python train.py --head_dim=32 --init_std_o=0.00745 --decay_shape="linear" --final_lr_fraction=0.0 --batch_tokens=16384 --max_steps=7770
Each number is 128 + 32 x the weight over its row's rms, rounded and kept within 0 to 255. Layers, rows and columns count from 0. Numbers have three digits each. The size before them is the row's rms in percent of the matrix's.

# layer 5 MLP up, 640x160, rms 0.121, rows 173-345, columns 0-79
103:096128155134119114121146134149112098125119128121112150105142151149173109121091162103122181052110095139137201113070139105130131102086166140161131083103130101105044149119190151117158194150113167166120146157159157102108117131140083125104127134
100:084116148113116130144104117103129120128113156082116164105169198128090171109081128153043108055132100142174082101121133145102108123142084132142157117165115125117173116155171150158067141124136091146124112201142174157088158094089144143135110198
083:138158138153135114151138134131121111162128110131093126131091102122152141129126104106098084102124165169128113155135143176156105130165130018151144104068141070197074091091090144132128124128143176105128082172075197120167124162131143075022155082
103:116104126092124135131132138134073152136091155131128141111135137102127174088116104140019161117088079136127145054070124174184140155087090183148176117100147084139142181108105145091064166160101146168114113191108108123152083149130138130058119149
100:135100136175152155157108138178139116124105113158108096118080121168164192107137131108152111156206066136095165085131078107227112128124117098150133141133127120154145116137176180092139158103100152157137121166119082137170134208077115124091115082
105:092148173146134133094121108164161158099097124163119198131061119123062131133098120114170142119192159097138147110085118119190119106106154152175128139122126096097137158132170173090148106116133132147118107138110162131117098168117132123128106077
101:165101092183150160140081115135117079147128106161069116162120163110138161072099158062110066136115136139146147125142200135116176123136121056138193114150055070164116078119118156155059117146179190180139098162095187152126132143142110096095103154
111:147131122128137161121135129064183177151127145113142105182176102038071187092122104132121065125131103079167131128183090081133113124101122100113150124109093108102151144159157179068092151161111101105135122157135149146169126109119125085103103069
097:101165134145137144116055193129133148182157131129124134151119132160143132080089178148105133104147105127111176138153076097128105171114111115092094109126108063136125138083106141148105113127162093142138131103076067059137102194160077111110148101
097:072172165104170124209110144122142120088165144076031155174150131133120124129119106050102107108097119163141142170088177140145110145140147157140118115085140097124087086118117118159115127179119124117189140082127083073128077146097084110132156174
097:152135107150127159145050168102188180160135139122129172090065135112151100112115126132121079138121118109135104090087169073131129121145187088086173098175135123187157135101134174087062145106059178113149141122109126141193148170172155173154082076
105:075133130125145139125142226143146123109097196120125140070112065134170131159076159131105150117082133115125137138092142078128110112117095131147115102144090121148112131116174184083123123132108177181131150140080173099130151132151077086031118181
110:108093179135154177204107098170099194139083117113128191170175159109104181108105109145114110135122148074145111100108120125159112102114086132130095136110099094125149144149131138066148114095130187202119177178163182090148184138116117092071070153
096:107138172194130149117082094173208189144123139151075147079191171122116172146162136135053122090129123065127115123167131074149106110144116102156105143139107124123074160150135141072102199113131140118138143119028132157138146168079122205158133150
098:078131176176122135132108138119134145106085137071111174149141126108058159110099122094141143146113198134174146063118138119144137092223201151206151109138130117092141121165123114174111137094137135141173138124119154139154133139165100124150164138
095:123087140148110158116120125191101083113147153132116123107126122058160113131146127170121163099101081129160123132140125089135166079125081126074082151158119128149135084145167179131113163117115194133168149093055101138120189136090100166084107131
120:122103137152166103144128171110186133177152150079128137196081111097056149121135106135158056120143109112138124117120150178149162141118084078050134134080111116110123145220122132132133162151149114156138143083081147099150085138107110066125065131
088:114119171102113095187087150131094177119079189087125160124117136133122118122152137168103113169124150114145169105069158129147152142162128142143204103113141106115101163164133107140097160171138141142114120152119079159138159113130128103085142137
096:103153121171156149080169115040147107123153155089099117226067160117126189138138140152161092105178094148133137130189137158128110154134166117089144125116145105128113147177087169178116127133079127129181089161112143091173119160142143175113165104
094:123113144158088143173140088127184145100080232160108101149130194110107120113187108183141099105152080081139111122095129071174161083093129148120104163127145117152123165100178129064123073102139181173155139091131141149126073172133138186128098147
101:072160141088179149112153101129204156115162183116157123102100115109118135130120123164120080139136048126105132125106081104133113103169150136140113088106057124093118155166153107098170146144133095134227213159117131123155166135110103161104177137
100:109182193139126090121123128135153129126215134131126177115130158092102176082120106125125146109168109093113095180072133113148142128149120097115110083080058120093106143232152112110096098176167139155124212074123132128127087127149089125139110173
085:192074127113140199145123124157068090120168105185091092179139079102123156117125119133120091125180168122141129114156129118152106071199114104114161141135109148114134099138121174086119164118141180206142196122108131153109135144112115121087112123
105:096138163136092111118112085105094122124130145077135163122155167130076166116134128145129157094114120116129107123089112114150131101124105142102150101118152129173118163149177146152127155105123130169137118124113185101146107116150146141073142123
103:144138095138162200169065169144178168114171181095110129100186163089180129073086107139136138072129139158156091079153077140132152140097160144107101123153143125146152046120135176106117093131117153132160173129092114107179114121094078140165148172
098:100104170159203180095173202146158171143120119139073115130147124100100175111109127107079122116094057150158192130169103116177170119086122113099136117139046118139154106164095087105084104221162074135135063148149132106125084124111106183139147155
087:118121120195131104204106082114121119163133109174121100140067121130133147096085085099118105123127138128114111129101118147148120190184124018134134100066152072101057081133122110171146185114174153142185151162122101194158110188070123125086134111
095:184098143137136136198111148141119169180170149136108141108182121124136140084113139113154130131130087086138133112109120161127127121133111103112092105113097098176144109182163182125112122152139146144099125094159139123216132166091031052108091066
100:190155122216113120157053123148107120117089100145093124158123140088062108113087139073122121129171140097138138121148072130190170149136140103083131134119136113095141099110117164093102149141166179115208168140112066107120097125117120134159109091
111:100073194092091122112123095098114175138163149119149189089162145129081149094151088112123151086104105137136166153101105118184143091145107139107145131108138074084127123191108133154111116095117116189143122145134144105161120171108103198095161106
102:032113091108133192149039145081119133119164155081114167147128152147185169114069181125121145127060097080141127125090106091115150161124158116129117089099135092134104136153198174162138089134123117182129158113141102130126133154143098085125103082
096:085137159119137190166151179113156083116136149119101083129145223121129100102123175123094107056098116184206153114160121120106118170115127101117100077167142142142088085068104144166105110148175128163111077092091154096163126139120097077131110079
111:077160107180138162118090118069115121154160102111089101188128116139106159044073175117046147109094125130128108100136168126087123141131143109118163096070129080134078087121173164129109133156113156099123135097070155127096105115141116131062138146
103:107184153098128134121104144088117142169166199107120163119092177121121160072116110103128149078146090156121150125145073130133124138168103126129092110098106054178128153139125133142152158103183111163148129107101132156125101136102131106094126168
106:096127098110134150105111165134167156094110125134152153133155144111112188159115157111137135113096055097180160097127154110121148066139129130160109091130055140121117121110126188089134128157091144144111168104126138058125130145156136184043148185
097:154079110139097152132090165118100121110132131126073099173133155086075090148085157131076082096160116146235168112106163138150145156151135130136160125102102116126115104157162178113085065170105185119143131128131099103078129108089112140089101115
097:128101093109198143143094189160112091123047149139111101154172153050137113143096145064116136106124162153150150113091091147147170055156139096154149116117122119112147103136128151119142122105150176164204142097109178109111134128120127137080151147
098:123108096134100117135112159097053086123088164067134181113127116144128114139134182170090171141163156125126097131118138093216172159149105112089101164065139093157104149152163153121132098090108143166156126129078126199126162141130082138095047128
093:078084126185171130132131140112095123110085131192115107113117087118149100140107125156154146137143147161127183097151159113140103122155167101186146113128097069085129155094157130127114120114147160131182118195113093165072126139149099157083128147
084:103188156122245178165139106100115133098157132082088114103145178101117220109142162115101099041103093177170058147154167109123141141166111060148121094133091136158079133144099139136071158091126128103139136096118155160131095134111149105118125095
088:150161136119138120175159168111134116135126130126114066130173090110108151104177165151077110139087118118146114092126128159142141126109130159128155131160102118103055121125170143183128166148160105211097117082089118083147076190122116050147133108
101:142114088143115181140127165155076153125123143178098154113170140125166155125110137043151125113146191117171161079189152154118157064093128128178142146137116120188084069118133132131100118159172166171092076071127122092150153109091145165100155106
104:123171183129171198130120158082115144119151151098098088123152188120164105079139202117077175095081121154128115103152116109114153122172130135145086099130089113094156124127175172178126094081134134121117128107115139090134166140153083090146123114
107:140167075138151167103106148127166172115075175099107079122118141104174151107143128161149156103152081129152127071196154088162101150110130116186109181093136088203115129090099228090117093113111123130156167130085130091128081157139136103105172151
101:176181140164151170123074186160129086171164145084083087170138135050125125102126173089113110147147135158142096113144137127106165143161123150164111156113124108088177068119162117115140110084182089126124210106075093124165147088100113084144144157
109:060092212124192112121139136071145136117153147158099175161093109053106150155105184097146128150111154130157165081119144145140179161192107104135122063149111108067128162204108115133076114103145131114176148120108173125163168115150125101137065122
106:128163139174197145205155104105116184087141120188103144158167139127098179110111123121121074142174139117218143059099134104157107091081052161089168125104144147161111145106142132125105126113113135143118163143104180087152167139107118137081173123
090:100019149164114139165138155135090075090163149159085112148125194163144127135139127161124113160145134110130129096120108109150171133057130156087119178183120132112141137096155114202147180077155179224104113108093063144164147161122120144094096145
084:134166122154174159191143106134085174124120126167069097180093157107093193108146149127091101117126100087173083135137114152154188100192164074122132104142115132129040096172177138116114177172139178128121150143106162137165158136124124097085083133
091:148112159172164122173121190142143138145114131117092135117110161152155142090115084115097139134130074178095136119144136131221096152144117033092077104098105092124053107109083114120136130118148172132171115149162146133153077153134092185117093089
105:140108154141157149170087183099179155060102178090115164083134227082117174126117116125135120120151136131148133061125112125172129116176138137182144099133090145149104127155114233101135094117132185172176164120180156097124142135142139140103147136
100:113144122161142145173102194154153094089164128151083184108110109116116086078105124155129150098130114142125174120076132148163169104148090081055085139084070144171100130173106122150129132092167193144159142118114099152183074205103088163110092129
098:126124114175125144172070162074152173151139142089110169154174173112149205145096118123120109135102203120151107108115131160129137154135113134174115112100138101089136136135126131085091201134130137100170126089086193141140113118154153109116114151
098:092102168131128154121108154105133156124135186185080125137199141109120137153095118083119102111076177139141183129150160113108114066116167139142115072120118133146137086144177117149131132159163171092145105104112166115104122125047141167105165156
087:125101160139188144145188149189122078127119136145089081190140121081097145125143143121075090121172149105151098154173135081143087154230102073125127147150095129117138179132154145141103174088130155122132088127078163157105074131088111123148073087
093:187065103143104148128127144154132167114140156154131108136064141118109211105116151145161046133146121125136184091121105114175152112098058116120181111101159107147180146160125116111141143140096215116151108160147152101182126179085115180085101114
091:155118087163142156174134156116097093124118074116016192166117114101118132125125186101096097109157122107205137112122156158147154084163128110087129130134113166111077072075134186131048147197178150129142133130129182093111122112165113162119095116
100:162108145102096152117100109124118162155094119131112139164111160125159157074129135104123109130099147072137147071093104118100145117099104130156113111120127104083112111114131212110140138185140167185141103120130206129114167123102146138171083094
086:090146191150109090193121114141100090111172123075114127187183153116044136095160140111045111137129123211140112142149167131137126156141130108071163144151109096136054136105080129183143114150176098130148101149152125160153151141129100135120148099
105:088151156161185114092134128129113128113090119137081118148098097104112085072121107129129111107135160076114195141109126170142184096125170149124106166091175108123132070153132185142137074158116215120178145117074094118223067138136113110099082087
112:117125070161133143086101157155167162150100114191122158111116137111080153102113129112141138135098116100142190075099109159168189116098145104115130110142048092157088130145149144178111124154140149122121062124109104140192110154081130110131084079
096:117109144158103136140058162120162113178205150112087081116139159139090149058119127134143112124157128149135130114132135176138130122141138146110167101127159103223126094125152170096111161132190102192147115060073101079209062120052169119068161141
098:077136116124131146142109112146188157152093152137072091148072124058108137103095196176090106131134069138124148127084106130162109145084135126141059129107105085099106047107197131100161106123178123161200168156151129161154108163102130130106079170
095:138141176112151097063069111116133208124107089118105154124178144127127150113137136115107125104183124149129176123122174144138128065086127127183095103103073107137102154154116110093099126105151223106134136106107193106170066128160090164099161143
099:115162158160048142165107139154141136155111125094090121171140128118054126095134097135103123111144154064117135103154128145197086133121165107172067145097134090194129121100095086124133098136151162160139156132080082061142091153096154090055174165
095:080102184132138089159082149129113123083147091103081127157149142119104140164055105126133124107122144108202121072092172100158121106146086173133113104126119154158137102117148139160125155147122183151126081079153181102218158112121097202104158121
109:161091134162130120114126184161168183134104158174062114144081102071114159125137081112133098138117155086138192070134152127153136119144089122122119131122137113182145085128126118121099134140112123134162109172127142075133117122057134120131118131
105:104139180111174117172128208149103180130150197150107125110203093110125182139098111117117133143064141068151130115074119099175134116127112115095124133090069122162090123153098140166130127126134129177152136108135200121184170152128112063043154148
093:110081208119080110145099121090087139086150174122126137217152128173062103142126124129152099152147147114108177128135157088114123150116080155163152145137142073110196167097147113112111192151080162158103125159120109097121119139075058111116068175
095:138118132136134113160119088131069126080164169075084130111179169136132112141177148100114117131122169102173077142066095136182160123110105100096122115110118137141089054162124096104099113128098188163142191109094174158117125166099106073105132124
112:113159105145181121104132108128126132110140091134105159117112151167034215137139147082133147065128163149173143122081117163169148084124103134165102152112072115074085139156123129153111127134136138126125156125094138193187071110137119171120144192
101:138100108124144113129177135081158110133099102172130125126059101123141157133143124120132055077102145063127178102202146156154133092181137086143169105114070109145080143117095132147089154188136154089134089155125172118094167153160064201071124110
098:177152121122171170189064168127138166156176158151133105143174139069136133112143085122139082114135127056140097138145126037134183120151161121100093117140085102109160087175187139100053137113126142143139170108098143130129167118096158107104148132
098:100129150145138121164126156107111174103138144197130196100126087090158133101062146075078144074115086108114159122111163086139113124100139127160123092131075092135118110118211166145111115170182127150133086100165113137098134123091104109147085131
110:131106131114117118074089138148130097132126136147132218144138186107126187085117132085107129105137112147139235121116065107126130107194071132136168094132119098133141120148147135141113133144160147209123127141125220090115152113071093147097107197
100:167072143171129161211116121151137126158136140179114082153124161082137113136120077155135033129134147104151110114151116138112097107115138036138127144145156126155149100153146153075173184135161165102169180101103102083113151131069125162128095074
106:098192109168197159104114145138177125120125102037111180149067134169107136097123151131118173076145088157133077116094150168161159180158143093094109096109091123137066167126113121138136135106134141149123183126118144144133095187156111174140106170
113:076151148123160118154121115162124120108081147112114164106109146085053179165056145130146129129117103161175120095140112180176106090177208004120169118123125104160143099186116202138136098154088154184149149117100153159151134120146112136093128086
104:091130187104157145114114099177091116104120129131059149135139151130094118103136130043070148106103122127168143153080180050129121140165151119175128087121099109121098057107162169162070116154100121125161091124120189089123098127090094102097120123
083:166163132183109147175114154162118138109067157140068098153098106109112175121127153085040106065103157080165118182132130136229099102171147071097126132121123138168129109151133142128082133105145198127170121098091112162107098109101092099151166017
109:111158123145165167204169154140154134086168181139095113142144198120114135086062124153129084105196096165168124119106121132175156112106091111087113126113137115130133069130141156064135159093166166162148117159085158127171152173096115092108120167
102:136169144123140182117099098100108105141126153182120154131082100088124100075080166103126121089186126117142113141079096083106193165165084107114099126142121096119093100118172135117129139131164187102108128095127143139187157156121087163143100063
105:123094137156121127119116201161099162160150160079107126164123123149141120100116108113125149120160052143166122121136129150165164141086099100149149115100128124111162096154115110116104191150176105140125165177134061179180059079159108142106079134
095:122182123106128143102074135122125158143145153165096240099177206117091149111095125165119153071188134100165121142109122090153148121126113155173163126142078124077126161138165141085150116176159124132116165088125130118118169091132119160121114176
101:083040146112104104137144126163088143138114139189104165104104127103153126119076067136063156028119117037126110168154109103184109112125134117153152147137131079141115170172143101127143182125131130142114100136121123136136084199116128184079126158
094:131099195103147123137085173144121140146110137115102123159120078097092105136149156185072145088104185111146094103092119155187130136181067146092110136125118114110175144168125091144107127174124148095137163161104114168233169105149044121095128180
096:117150172160094132158128129129180143074155169121111118178096114107116084135116103102174119126137181075133143085083067127166154172171132152142090154130149148129159102197161120166131139136125131162163199200110113146171158132052132133054102163
102:101113152116163137148091124073136156074162131227116173133088158141117155106087126101191086109178072151133136116064134148130142078179155121165147085124060129103047151162164133142136123186106158123152156089136088168136111182123161127124043156
098:174114111117168121103087126147161084143079098086053130128097117143104133119122144120121118111105139060153178094057136116187174110145164088098158130110097142120122085180125135125109149123128180150160123129098192095154130118173082168123136164
094:088128109168110194148090105149028143054130161119071128176121129148092107125126138077116142133138169068126124130137095186175147069100157146171155094112147137084139068149157147225150104142122148175112139149052118134149096157151104085088107152
106:114131142118136154147121106192154152107128145074109190158148112128151160108119166179094116080094147127138132135108153078132117085151130099142107156132118135162054120137144200113160063116108165153132164186105143128150147168146089092113098175
115:097099101105163187128091163166153168137179130189081136142190119155129165143091164116048122098094146107171119130094152127149217050165088144121127141123085121137099149147188209057124155123133162152130125153153140158138116141128107143092109102
095:148157102159132115166052120141118093121130138145106140159098139101102119086127094088139123119117098054108149105180080117138183133163149070100160121091177120097154135102145201140103146175210121168174091075097110073133133134090119087158086084
101:110098112125145127078134205139095147123139164130091121149150155104142147118110175080123155119140093158156171082082109086173182120152166092104078156125148128126155094150120133211124104150081108196182117146148142103173155081162124132054142110
109:132087143071131115097075188108135150147165151139126159189089138144135139117128183110133172123164104134137122126130147136174126151155111115112089090142092101116109165179170224093140110136160186100131136133124132138179112120159049149103072104
086:188095135155141168170136103144059120097128147091095101148179156153173137103147145048101098140155163175148112180156168120169116133119147114100166138106072120119134096141155165169127117137109182162128102203150157169158126133118093157071127146
106:136170151152183129155125138102090180118138155097144138083117151131165146047120115159137091105166111105136075152155110121142109098124146069103175136093113078165129134154151117093096184086160181139137062079092134180181087138130164112129105078
096:094111141143113231127112100141082134132147139161069099175148132155135184153073151136066092113170140108196108148132150117195170105168138124152151061105065128062125135143170104076088152151107139105139158140124147169125120145156104116103107165
108:154112077133189166072115154136163185144139189154127133126146125095144130138133138154124110094179113081187137109129104142178138100118150118081110137129077137155097159143152140102133180151113152116168174129048128158194101147065114149143148112
094:062127149118137106162168170142144188156137127192112125140132121123163052124177141125070132128070139131143113179160174121168108159159148050107089142141106133177078180181094093150124172209082152143135122130126143124099105129109117083054081104
103:144120124150104137163144110108101183104119167120077102153162169070126081128123114164113147107177154061174107055179129092137136097144164108153184164119156122147105112158158141100088166184099162121132149102048125180077087124124132167111180170
102:121134071155127148118027133147142159116120164117109105145141169167164114139133100105073101076144099117140147142119129111150160119153203084100117168143170133160116119132158126148098221167133142143189140115076077095144154144038140187166145096
100:082199153194141108244153188082078179140153143109114127135207141107103138132093060131104128113097187116166109057147117131107141098118135140104115098083130110155142130139120130104141133091160120139120190066142149096140119130147137106102156142
101:045137110137134164104045167068164203153132159160110154133140130135160141122118157119135101090141130057227125113129114091109090097116184150123111066134113130139162126130177145128073156174101137072120104102080085098165154111112057149154176146
102:151178137236178114184107142162137132149175164087119115107146103058135144093116116107110106110149130058116118139157124124128118120103101096140141186095140091187118098173167131121148133086139108145122165122090134122184095129070122113138160122
102:145080096096117116131120168165140093110065127145127156131125149091148123114121072126097092127091134116118154106067176091118133125121090147157123048162115147112111155168149176073133163114128180100151155155140208085103094174071121131049105132
111:143127127238163193190105143200114148139186119145122102138192156135109095083074083081076137091105112095119145096118160111142157114123091122118182136070114115176120095105110116095120156187169117171165142131083144087131111140039104122121113148
083:149145130123127162150098164150117114105085127133056110159121148108095105068125161136073119082146135087152112148126139088159123149204173096102123123074139117103120159108123175086007086151150183113183089127106148135115113152173102097127159087
082:133087173171104126213131117127076075152125151081108133115135168154135165110157131161098142166096109109115131182132114127162148080137131113100096126056144094077106059153093154138164179084127187202157140102139106122111141194155067146123102120
094:149078103182157179105172153165082164120121138104105121148134095113171112105131106140156126120116133114135148098097080063149131119149193081089161140044118103119122082151154160066126142080093182125190119138138159067196112080078120144061140096
090:120158120172108154152198137161121131082103187164107098125157119074180137132120117147060133147115115100108146135101145097162157150076134132149204099066057091143090131147137118105136072103108136126143180172118149140106121142149081110013157177
111:100130176124129163210109123186100154155148121154134117145168160103110131083054120159048064107146081163153070081152140163169142147133166130164143119125147102167124123161114138102114099116145187145140181162115082116135067155106145108066104144
096:081166125144145107156109130131122137145123130070089104111164144174142124076137110124122122147178117170154143146134139145161155111164202097133053117090180085170110112148082149156112121171139147101152127165081080083139139112135079083109123109
102:096137181104130195135125144114132129098163147103128156146109153130116125052119167109141153123168074114146201143140096089136135123129111114149128137136122130120147131125148173163116095096107126189084131158129120072171140165176061086090088125
080:117172145178160134136103146048131139056098149113085114146114136105134202130110203175130121077179108079162116133162154100171122083192146100127167092065122110136115127153125142064056129145117111160198129112149111141139094131117078138095148097
108:081176118139182127150157126111172139062125089126107177118122124128111132118147062188104126115155062128152110129081123136170116136187145132123088142127070136123102185114145129101078065111133163120153127135142120146129135143157073175118150149
096:127112118093145122122129124137147151158108100109120115154149165128069244132138182124112097123085111156124135136092209148139131097162165091134148064113081147154059127128176152164145121109111107188134125180216153105135132099111094122138119109
104:165075166200113136133115162148137133155136127165110091115100155131074129173102073129147156116145143101171157104196090135107163068135166131153148108144088115122128114139145162126140156203104167128140173157092082149092117125074098164166152173
094:089165133121093161126111128086136090162150124160059167167115102124112145088130193114114126101155084073182134122146112113100137163106143144181119029128107136077080137104140172098081149151150068128095137101071136155133098139150099071109134123
099:115118052171170192135113112109119112119149197180114186097068156082126130082068175146132114128195181134167135134162140134124117142131167099110156153091118052137110148115143162124106114131103101164130090075043119189138166185081126125130132113
112:186129135147213153127133161144112077105096174087084169149087174129159130153102137083144157141127107134118122106187079117217136136156138095133150140153050152130142147115147182133123113181157113183138126128131123165095168150094103115150124130
097:098107110137089167121130178073070152152124109152099088132122093111101101143142156167106115061111115079115186103171180159124117151099127092175116050127077096087079147078065141144086139157179135116122086115095123119176110154167092125117130123
085:124175138196148153130094138168091164131092153106095151179107137095084116149074204105127153082142170070123143131105200114201169077136120108138164149116151110107092084167104189058089167177166130163118098122130159128151128133169060120131079102
091:193109126184167112153121122160165135123169099178106097198124119100123154129122154110103107103089146141163120134193196103083112132154104097136151101185058123118105074109136162113092164144205153128123081147114135115128172155049135106103138149
103:132093120167164160157140199110076124159117178182110137157091060094143125095063147170147126138110131165107174085077128080166176168154102071121149110066116092096124087130128119089144133138138145209140170160109071137128137176159119140104119110
095:051156123146160155097161115128104090146199151115127102096069087055101144109115167173147159071170105157140119107128024090173167132190100100163124151163122138121107136184153127139142171104108157176170158113119133150132104143106148122100108069
095:091159163115089157112155171078058181150131202146109086117137164124075119123140122137056106113111158142159173143161142155164130143143149112114143166123164053213109115074093067150047126094121112111137136129093156157104099141136093132016105138
095:122133112117124097148105198151106169089124126092095168105128111100090126131088150130156170119137115091150184067090110108157208132111055137152122120102167131095131078086169126142079104144153172207092109088133202090134160073123126130110147138
088:145159134191099138097093141035148201132097115125107145114120123115145134141094133178145112116199157090114186101171122059120109148097135153158182062123105092133070089111147144136102160091106113082115114147111081172122139140105142109125149134
081:113173147162152150173110136063144131071120138117047140085124131113163151175123167088133108112169109111142080151144176108142165121188103032139158077119091124175117143165126156145059135147090203135151169125108120154136126161121104158127134064
109:149127086146121140193157136150052162151083135102089128141162138108118186104122162087093098118156099131126181110119146165146173115157110078139181141115123153113110125128149144131136106202112182129130153109109098139099129120114138152043096123
100:105081148103099109143077158083146159111125150127109178135117153122112074118121114074153160097138160103108083069067145070138146127134107110112144091126120099104116084184167142168127167112130160167121126112128154097168158113111099137089137064
108:050080142098141119128103157124162125084128191045131150167092119136043169098121171127116115121061156120152099108105096123164141138155063157103087136116162085093133095135168211186099147106157089177157126131143207127147196124101064087074120133
095:086064173122129179134119201108105114133149183160128145185072146117116129099060141149124090105181116128150131112106154107164182149106127134076169126157141114113100170125172143124070117097142151130092106092112074158110114165105100121124078093
107:160149120185107178127169192158156185084139169164132194124101130107149102116076136108142105096124091069157127126155138141104178129146132127131195105113077114192120124112103142143092168126089113114101158170161128151121108141096135138102079113
101:103118187093144112115113130132140221140111178125095116130155184143055157100085112114101160168171101094128143106115159114121136087113140159145144135118162092160138134172140135108068103100131181109117120138110092096113144137119104159125165147
101:090165125114181165103132097150147179107096119085090140118161126078095105127143081145103131056147141107146091147095110136186186057180130090080150106105112123133123129191119105180118189123113183155175150161117162138174123116140153155131124074
097:082184176176139115141136120117161106120153137074126155107110143150082170075089162173089134126126137143111144123075110170155161123130133149132110114060095108097100107179176114130129112109193081162156119117091167120195067102089070056138144167
090:142150120126153154149099144203093148108157177091084111142152134144164184141117173140098116147192131153144089163160152091189104136082139073107129137092119148171148097176157183114129138102093141140151119119146145130189180140072108100094156051
088:159112105118177126143095127167079119150156200100140099160117135130090144057124142115088115152133111118141071114089112124211095206124107111087187152114151094157128139142133140121132160129121103131125161079134187109242136139154136121161122070
092:173063151147166173146118192158118144152135137150095136187139107125116153149061182111111131130143140088167154136130111133191157150155126127111131139104132115098146101102168183083105105117188150114176181209143131109145166136157102095114065129
103:156097115113151126136166138119171107121126155129105115080078111097190087138086148172140129097123117054156111090190092150109110158131125073083087088141097102118135118160088169090104126077134171140159141115100196157131127185147123121150118095
098:143153138147119166109102155142134141141123125153098163124134144054145198130083216136108109138081088069163148126140127129106160139223144101189133083147074125064104137195124132099060116142160113120152137156157104180138143122123109095128103120
099:150123129157132134117168152137148099149142142137103170153056079071081096121135160169120106080132154118197144084139091126126159146144040100081132157136138108161115140104118108121112149124150133154138127136045163160178145165056085123142090155
097:071194151143145140130082117186120095145164115108083146176114115140120056079060099167130124073156129166148107137099122136110127132135166143105120145084200109103138128144084117153116156127136123119155152091059148101139049144109152122159094180
092:144129097199132125094083123153133170064080117075109144111124148094120171176141126155133138128127122070200200133109136112145127089094158140144188150114143134138118075138051152065082099187098173114165079131129140078169108096119118177128199125
110:126080097144137164138156126124152128122109080153091226123138156103117089085110133126113112047097117135180128079076165111106199125147067122129141109126074142059023154080167185099067086150172175141115099099115166124112129211118074144164094090
099:161126086133109141125104143138166156130124118128067123161176176105114183103138141112084083127079057184215142085169164120105125116129189117137136104150124130117127107110201167129051170162133127118137104155064111103157109099082128100124164098
099:117164168166176151106124117080145161070106216127131110156095128101090113107129157179162132093154113056128143121133081109089148178158106158136094120084102104094132130139135190102105183181108144146123192081118122081136132180115101103157083126
097:121136176163156134230102167096150154109156160161098123161140175121171193153092152114141047132156105130172093131149151101141151168155139089119157125098134145126179102141115115134094102177139128141178153090100098120116164111110129088135143123
105:085079111072133172131119132121122173134146121156099167174169122144120154100139152124080128107151102057160136136115142127159192112109175134139117128102063126074057154121145211056131098160167151117132172153147130136113101200157096097085061098
101:103119081159167116082144164140123153145126132088096194102206178091124174113105119137078150109095126143145145123185088085159147117112202112165129119111094109121066148199102155103137106138136116117100144137097165170140135128091163112072171129
110:106134126125136174180119153142169149109169090161111141191095138114161130129089120144105094112152099065143139130152141052132111191148183094136087083141112122113056114145138136159128138122178129149127145117067115134150144164109142080133098076
106:089120097125112145097126153129075121138049114099123148168134127131137124142138153135093136036153122101200125102103103156136178094136123150173098087127133143081104104140185147180137168136127140176105107139102142174201091160113095106142061092
101:061106153115140188126124147101138164062127191145114177127103179121104120087134097120104093069138051105147121170161170051138138124105182109117130088111133125096141098128117140147136189128128100130151110094192114086137120124100093152122173127
101:114173159140176158140140128124127134100146127144112132114106123135087092146106104039145115091156082159143129126149123141169152162139128065142160143125118112103120136167099126185133130179076146075151142123025098175112094163129152148123095096
103:106137179151203135141120081093152171141094138110092189141179118113158103120099111112141114102119129152126128112107108072118103164120134140139143104113157093141133174168133181096136161093075158100143104104063181140158115164129107152075090139
102:107181128099135194107134138077126141127113105132102140096093130100152201077119147094153083140170077188166146134188097086156189119183141095182177076121105108132099142104122107107078125136126101174185114152185097139123172161186141117080183095
099:099091124090127132193165163099130157108127109133121095144114098092108156089135144148143061093086138089136111061114139147124113084086134085118142086141103135142125163182083164117097136104075185118128207134152178112131141153175116137098068115
103:065146169118098145114110088079113194081093197160121128145135147089092090108142125091153161027193058108141129142104109069137125131097107125122136143122150065161127163102172122197088129127122153100135104062089129142140117109110094159110131170
110:095137139127132157150176136127092125095151144115127140107144154103101121052060145098021122107062090190123137131148161142125139126140115094158182093122060133128100106120175174131129096089167112119132117177110148131097165081105096120046166173
090:129134106156122166147096125141165104119174091167085141141087137137183138126147118106140110100149152115138154152164113073108104212108100131149084114174055130105064121144140209134088101076153141152132118180097149158174130195112129085100121104
115:111127176098159123131105163126192118132142150134140164141089128077154193088077087113101108094154105152154150156126158134141174130172122146178124138090119078119110155182123121088048142150207146095192100173117139174140082151126114134143111143
094:094163112143103163147108149131119191134129121152104108165198107129134198121132148064096114102133094122151155090133099167143121101137171133161134051127121132089140124128151157076123143181134138099155112183102119103182151145110158115023136126
084:072140153102136160125135118142119133106134188147127131064177191147122115063126118116092166133191012180115136131127035118134192097134151147107135123023092062113131159166166091123127091107144109112127084119117074129141101149127090131124156163
099:130142169076098149120160139121138073092118092189117107174068113134117120117096201064110131140111097134144178168146131141140136164176104047122107086111113098099055118140150095149114159155177144134144073219134122126128105133131099088070069062
089:160062159152097115121113180129146105127121132146091143154094083105155154185101121146128088165097159118163165059157209106166141164133109105116093164203081150134102149073138116111136160125184168152166122156146093129115128136124111162099073123
090:056105149127131167198124180078115212162197165150076085179141147094107154163103125153070049107051122139170137069146153110127127170173111096131062122142099130167152094109100108147122097125137097112144156173071092090127149112154139138061137116
111:092196089145173175164123130142205138142122113090095192102189210149160168116082099119096102126148123164132103122156121150152124144123070144160110093089109122182079157164157156068120117133158162083153178183100130125161116089081121129109129153
105:136121133203153167150133153146110125132166121097079103159091117116162164143072153165093089100167129052154124116137135083181141149092145126083161137121127132115088141123084137085086149113105100108162155055039062128148136194109148112166087074
098:134149158204174179171135103114118157079159162070126147152115090120121131106153176167134115139133139095165100106115127150184169116119135090073123119069111128121112085234126138152110101118160134150155171097141131118232134182073112098150085092
097:061071126138126155099105171115092125116138144146147133183116117130120164071108161103126125098130085121158163092114138123111106151127148141140133100144076098209130068159109141098134132140155144136108076073056195065183099135105117175032125170
098:142115127117113090217131134161076094135142148111118084162103162109120117164064124102086144095114084144143110140150151123200135121100082098113181142104151106142084112079121149139118181115165135155128128139141115117116071226128127125054148108